Each number is 128 + 24 x the weight over its row's rms, rounded and kept within 0 to 255. Layers, rows and columns count from 0. Numbers have three digits each. The size before them is the row's rms in percent of the matrix's.

# up: layer 2 MLP up, 448x160, rms 0.0903, rows 163-188, columns 0-79
# down: layer 2 MLP down (transposed), 448x160, rms 0.0889, rows 163-187, columns 0-79
# gate: layer 2 MLP gate, 448x160, rms 0.0918, rows 164-188, columns 0-79
up163 099:101143141155141169135121160114144139097158112169078177093105104126109171105075108107119102085143107153135144108123135127128107089123110151101105112120099094160131111120147149123172095124117138136148140113143134132130149118117131142130133124
down163 096:116122150111145141086155105144108150139129135147148111130118117152121132122090133100156154150142157121125127131137114095120126116110120111152132059047130100117140151108116098133108113127124101128125133108127143127129129125140134093114144118
gate164 099:171134117103145149101107169141125107167110129099071138173123160130138144114128127088133077143104124078123149157159108109120148143163120159139092145098149133130110173109137144127107071112130128136099132113108115121157148125128116187122134107
up164 098:085123160171122142152146149136197132142143151119120128101143100142169075107138113105154104170104121083151112096101078114109120137101144161119124146099126111131123119131107111133119111160157130132136187180129164150098134140100092160106133116
down164 103:115103145126124119077121163084184107156108134121174107134117145127158111127146124066153099157130105109108122094117093227117095111121106153126115128123112121146116139120106168114137133151161099112118168155095148140124116125144114163098125139
gate165 100:142140112147123150128202160156164109110110150122144125135099120126114127169109137090142123124160111115136143107105136149140131162115134133134085112111139099147102091123096134114120140137150169127147160162151109160098121129129110094125120145
up165 097:107118091104117144091144142107140140094163131123174142084104120156104128194133117143093100139105157133136120183148139171083132141158135156146145183137168150115137092128116125135126101156166120120156095126113104107140119091137120069111147117
down165 099:108133093130102094129122125133121149151170172110158126109131118112121111135127107129139100152090143136111111137154129102106130135133146144137141144152153151125135135131068122125129114137151128092144162165115155149160144097172169108105141106
gate166 093:112088170133123154144144091107127088126140098147108137128149102130147110123142127152154145118093106147136118165088086105133121158156178103126117139138053142168113103148132094124141146124125109118137093113094138160098074103123139177098145105
up166 094:071120169118119115129126101143158120142191102171142146127143131128166122105166146114177093105109111124115107128100146122103141131129174110114119117157121140098130142149075140101104106139182161105140099131130154126105128177139164139097089153
down166 092:156109114134163145183130150184091119086105168166121121147121143126149129139099139122135116183138127127139131094139095041119174132107092132165169130057109123142131120129149140113136102105135100121156117118147114106104126086125132146137142094
gate167 096:081160151122121122122109117138139139114150157133132089099098153114126138074145110133121135100140112084164151142160147171118156069072145117161137113148166153065115127126140163162138115135117100097115090156137129138140102186147141105132155160
up167 102:163080152127097146106124156151151114155170134116138115146138159120163126160175182108138097112107128126145114126132120105143117131098102171079131113144128135174106123123120059130133135125106163117126114128142125152159134154133064122134061126
down167 108:073140133119149126119167123146126167097102114108134109082140104157116146107104090133132136149112107146150155129106121148138174097128110134164112103116077130152096134150142163113101100117139115134138140137108130112113157097117137126130160123
gate168 084:108108160176177168138103135163121112115107147127118151107135114114151115139176149146119146103139104139162129118137172158149088071174132136117109130153104101140120125153121112145104125128100131139068128104107121119117120118137135138160076100
up168 091:145167143132104116134093149142145143101105146114121094111105153098170130118145108147122133178134155127155116109131059102141157156102129122157187115145112095127142132115148147149064154119116129096122154126118162122105112143151125120120088104
down168 088:166133129164059062138149139159131133174114138133130147142133109108163117120159081106115129110155085128124103127097111116103122158107137130129135123170091121105120128164123165142105105137104171141039078115081135126174128129082126123168138151
gate169 095:142114084126107139110123103114155120144104147121112127141148165133123134165136168124170107106158151106126131086120101097172167143079086117109146119115122122132107110105160124140119145116153172146144153112167153142140116137129098152121148128
up169 104:110130143100098163101121103126088125143140126168138080104137120098130156115137123095128115083130136125109111146096121106096165186095143121094128145140127155123157120149134098130142109144159170068125134110094095108136138133116118141052150117
down169 118:130117126128128129109148117096113143124142122116123125126127126134112125130136123113139118111107128126124135112159141066116143118119124140095133102115129143142124128109135127118122124129134129115156149134107119112137121129137117141111145139
gate170 088:119126099104158117158099142168165103121137115146124190159150091145149166128139108129192104140123100122164137124111148118135139134104128107135121125158125129151103132124133081152133119094115123156154105079136112138125121130139128154115146182
up170 095:151123135138141113105154123113118182166138115094136086117093125119134117132137145144117145134139118147116102128141096125126085126085116152108129157102154154169102076123147118119111161111145123101137159129141103152137158141092151095112108128
down170 097:164090124142118128148161128178142098172131081143123160131072140102143145121150111150117092130159108145108132122109145104112148083107173151124120153145103159115105098151108137134118138120133134153063108085093151127131123126111149114111154110
gate171 107:127106163152111162153143086160126168096151066148148105115125133120148146083137144139136125061103121130166117123127114122091161101101127183105129114138122154131170119153113107128150137160154142135068140120115075159149104154154139086138101164
up171 100:169099114112152135161109152108170108159103158133161154127141160083151183174103055133161117122129126130132138151136103141126119123114103117087104102146101094156137147128149117108106145133117088069131168139113110072123154114121132110139123115
down171 103:127098128131118120133132138144110125154118142126140088160156146106125122142140150115095153087149057126146108103135136207193118139141095110147110092142119129165133183103084086113147123137141131102138148137115146163091128138104155086094110114
gate172 086:110109140103165103163134109105122103183090110146137162137118154120129157158115132139145104125133156110118145164109087156160149155086132141142164156116140153112124128140130130129151130138125079139109103099156072153127133106111118154105136115
up172 094:129139159142158122145142131095132149112112138124117150153151114124139138106129128127137133139120127171081117097150111086126105119080109090079146127120081154144116175123141139139144134115165134125131140120144084167146108109118124108129081123
down172 099:126121148132115127142120110128131078145105119116129105124168133099105108130129130106109156146118118139184100113151125194103126114119132117141123148130125130107110128152124156153113130124133130142124112109083122088126118115137126127125145125
gate173 122:098117116115089112098096097118095114125098128137148117123082143068112134115106107151135093084120128088143117110102154110136162123099109165108121145182140116126127117124149129103126121105144153129092127092155172158133130158137152174155119113
up173 110:109116144145153151135111161115121147124149108167087135094069135134109186152090113119097126148135123148128121151115135139115131168121122127137093118125121122120181144163133141117082109122135103058140140181122120114077106119116129151119117142
down173 108:127118109126112157134161123094160145131119112104092115149155126089148121121100153128156116130128113154148112112112115128126100155137108128110100126150130106114151150119155087113126152150105154137108099150117139130136092124149111139166157136
gate174 094:118082155131118149134099143113154144156123117148118117111163157085167122102155074145115080116118106146115123112127115106086166165137128151134130095157159108142125151130170132171132073171114141092114131138137101121146115132104126121126109156
up174 099:161162166142138160125158098105121106117123127114146103125107091156124131123168129141160136175111095124104101162149140132141091152118138159082134144111121135142131121129123101162066166149128178128124136107145124144115183118124154111120177151
down174 102:135112132113154088135162119176123163139150070131127084121113142091113153118131137129111128130094103105181148154144131143157181171116119185116124149155147117094176143120134118152105134103109145151096108130095120145112108112104138117117114117
gate175 104:131104088127142138137129146143147142097144144136108147088187158139161149140147126125134110139109087115151157091085146135096139132117121123148116139088112101104147122120115172094146130145100111135126112112139122139133134089089108123136083109
up175 103:156164067094134105125136110089149135134134179125099135125141076121139090087181130137140166098126096110169094139140139121148134160143116133123134116161111104149100146135140112137089120121121102138129148112104093166137161169119127110146151147
down175 102:112116114135146120163101123137171138128155129155093118125107106103104134104124163108148121177133132177128130124125128111147132155133077118120156136133095083124127096100203118140111108125125128058143153127110137126115100106154127119124110113
gate176 091:089100122065125117124133138097130186145101158147162088128094123158077124100120100158131131123151126137093102127157103121164133118120145136126151112109118148147120134140109142114149139113112136122097120098077112111090122124114131113090125117
up176 094:126123186149111137128144075124115107126174143167080110104133156076091094121125159133128119122159095150082146097133103125113159149132148116160132136137158110138080116088162173127132123076102113137140111103135128154117134141101126121107107127
down176 095:149179116095143160122090111095115102102116144130155089121127113120134110103090121144119109090133138117137120123127076179121098116119117133070112123092151125158125154174130095098134100162105148120134148082123172110152118131138120085092140092
gate177 086:146147112116134105131129091127076145121106130074129159136102127192138150084120128117148140141094111108140134155109157151140138127129147132143144131150094124162109148122135137136110108174125116156130115114133102109132131124101129115130176128
up177 098:129139105161159143132112087129109130156127143147154121108131172117093133168132155143145119141199156122087136134105122128172124139126092118104126109107153116074156132138125122141174139171118172116164150142142110119125151172131170126061114068
down177 095:129135089133114138124117139156124138117177118143112128091111158120074114155128090154114126176131087121142106140073149120102125185094156142117135167146095133164148113167128164122128101159104094177123091129097073153129108099111130143128100142
gate178 107:141121099134099172096084180212090092131139116128143155106139151121130084166116131114128127129141154120155147136089119155152094161124099122145111142085146092130173138147108162092126134127120106153156122155114131143148097109100127140117099121
up178 103:118108147143109101126067096171132101147128097095130157175174127159106131147156067176159170156153124147109134132097137133128139156127129109146132136122125119133078139135127172145177160148139132139120146137122130112112116138105124083141086150
down178 102:157167112115123104126126147133110072150119136099131143171171144165113152120134106131116158097173121110115138129106129067105157164138122112118102150100139102118087131188133126163189135140136142149137129139129137152077128141130104095103133120
gate179 103:100086126145099098116092154130113113162143157099153113118130139098144096113149140114144124099100122124182165139136104124129140142088099160132117119137078139111149171140103113148113119148143178131128136125143087109150108120124164140109136084
up179 102:098171143157129104129155147117141166094106094088166132102134044120128122077106131128143154134144160106073124122114146116094127141110163111134172090164129122121127111123149147146126156158169158147140159131127100105092085128169147122116094146
down179 103:111189105110131171124117149145139156103149114099107143145158099114106132130083086154099158155151178105077138117131160057137134143151152092122155126090128141134134095127151124174151158127120097132121089146140136127127101153112127103117120136
gate180 118:106128143136083168140132135121130147104155115136131137104131135111118126135124125101131110117122159115098116149077151116117153123153138156098136125147078116080154073092130139109123144100197131120170116128148135131169113143070153158127132100
up180 109:109148097158113116131112092154102133101112088116122123102123166116079160133125140130106118135150129132111132156137155109141128100152075160113121143156127125095148099093127128131156152071147098118127112155172149136164095150108171126100139104
down180 111:160135145139140132139115141087158111134147164132129123141145125119132110143153155128155148142134138138168095156117123069152102159154127176109133130188132107123122109112125149151136148139134177108135103091120172140110123149111164126147097125
gate181 090:112129140160163130139154134137106156135111097124146102137112128123117095116109167147152140156119062065118136181072162122104098116082148082120154159149163144143128097150133134074141146142153120116148143151115135136115148126123114137114084171
up181 095:103103152119127110189152147165127125118093160097129138114206149120189114117157152122121112179104100094127158132096132111085119150118158066124125117103110123144137101116128134133127133141139139124136099106141116128153155129114144072173111162
down181 093:139084098105074115136144133110118113102105136125140134128087122097102138117131137152144160162126133125118147114118154105088144136140147133158161114144159099100124127133129111136101135129167134080136152104084145172099149174110108116098145152
gate182 099:078116117169131130090137140125145136138088136127134148143073150105124098107120124125127127070136147100100138145112127093112107160160131131159112114095098103195132110133123141102106105151154136087147151160116161131111115132140108138145152147
up182 095:148134154117167130142133079137132109130146143083134125125131167146141141108140145165107122140117112126120126109109122129105112154109114161190109175133142153176093157072100143154123150125116106111105129111161128117184201117120143107126117138
down182 092:084132106158111131154097125125115166092124105137123125109111136133069135129131128122148134142132088159112128129099127207146100125193139139118106100160116140108117091139130110088153113174145154112132123126071175122108102125098119156155125116
gate183 103:121168147115112144079124105104126149152091116127080141130142114137137140097160176103143098096155161126111097120071124137111101103141149162112160099154135093101155156095103150160130083091131104108143115149129129159178160098087126118112126080
up183 099:121131100142161122129127071091099132161172123098114162121131160161136131131137151155144114148086107153153132138112148121086182134135109100133116140125121167148147125145112115189120130159110108131138110086099113125119106095102143108098103150
down183 106:120164154131180129128108124166142116107163132150135118127119142115111095169119105165117144140113129111150144126144102022140141144106150110138117136117131140143149083116161149081116131152095151148118104089144108127143094133138136173120128092
gate184 085:145098116097151150110124125105127130161155159157123133161098207161121131136082123127138137102170107102142180144153139129124108120139134116137141127121137109143142154148147150154141151141083082136144153117108129118096137136137156102130139123
up184 100:101130146136132097129109129117122117090114110097136133114114122097139159137092132119145116158109126154155112098118118116190095120112062141116138102102159169095126111134103092120053152151135132106159145138148126133126130134141105119121156156
down184 096:148123137136107125130140142161111135102117107162146130116124123152116112129144128162129104085136096127125115132126117137087130149147121136151127169192097119099127138087121142143144129140137131128104101153119102190146134085131124172152117146
gate185 083:131125120115154142128119118143103131102077145110142125114140142103128082131091155138141142135133123089153127122126080123125114100107091139153126163110202100145121108124124131117179170111134072150153125141104118129104108146138138100121131106
up185 088:121144076122075141098157142121130169155109170108124089140140129130111132115153197132133079120134079153110099114125135114110138128078085143132157103149115084122157128163138163120125168075127144121086165133143125149171136108140124136113130149
down185 086:138113147114165146128135118063134119182102117114135112135130127117148166121094089121134173159106159144111080147176157113129105092117124173128096159154127146102116107143144111117135113161104073123159123124110125088088146107126181113135157102
gate186 088:128145115106121130116114126131129120124113116126044121107118113139102149163132154149133135131148112111130115150158137133128178125138118116126131153069123123144106111112152180108151122107099115106159105142142119150138147161138137150154095132
up186 093:104128159158107119142176118132114132188102145119118153096136077125120094103126127114145188145144147146118119138097100122140159154099170122158110101128119107149107119150124135137152134166124117121143145126149104107130118104118120136132102124
down186 090:128178119111074112073151120084146114134085108119107124139143140136150147147095154134142105156144114113124118111130107161133154138145149143156136117117128127139085139123137113102096160130148179077143129112144109154127159158128118138121112072
gate187 105:106194100109095114081138112121078163120108120121144105110160168140136138126152110113082133111122116122129108126140111115123145086102120146111109109130159135114121144158153102165105161104127131132118126131112083143116166138169104126108184080
up187 100:146106135177123135164136097090155122141132134130094152132071113105143129119115120113083111118127113107156117127127136139133108137127170113114121133103104140153091094160146134134120119118130107155111111175098146069108116134126142130167138119
down187 096:115149133131135107092139115170098155097146133146138132139082120132114163141142133146180121153128177120113133103122139186155151135139085146138169128112158181108165103097115062135106138151127118106139127118121097134121177124144133094081143100
gate188 106:157126101118132165093115149133088142131117080135137162150093126089116098110112142132115087080160139094122122118113099102150091092097112135104166171146118094133118120130134122102132141110148112174135134167112134145105094123157114143143102108
up188 102:119132097140145110084139185123102158142104164133141123151148098113111134108106103104154118105133114123127145109120125114120111145083102126115145072148117153134140135148101100078071140111125144111129091124080107121126100119138086118149132115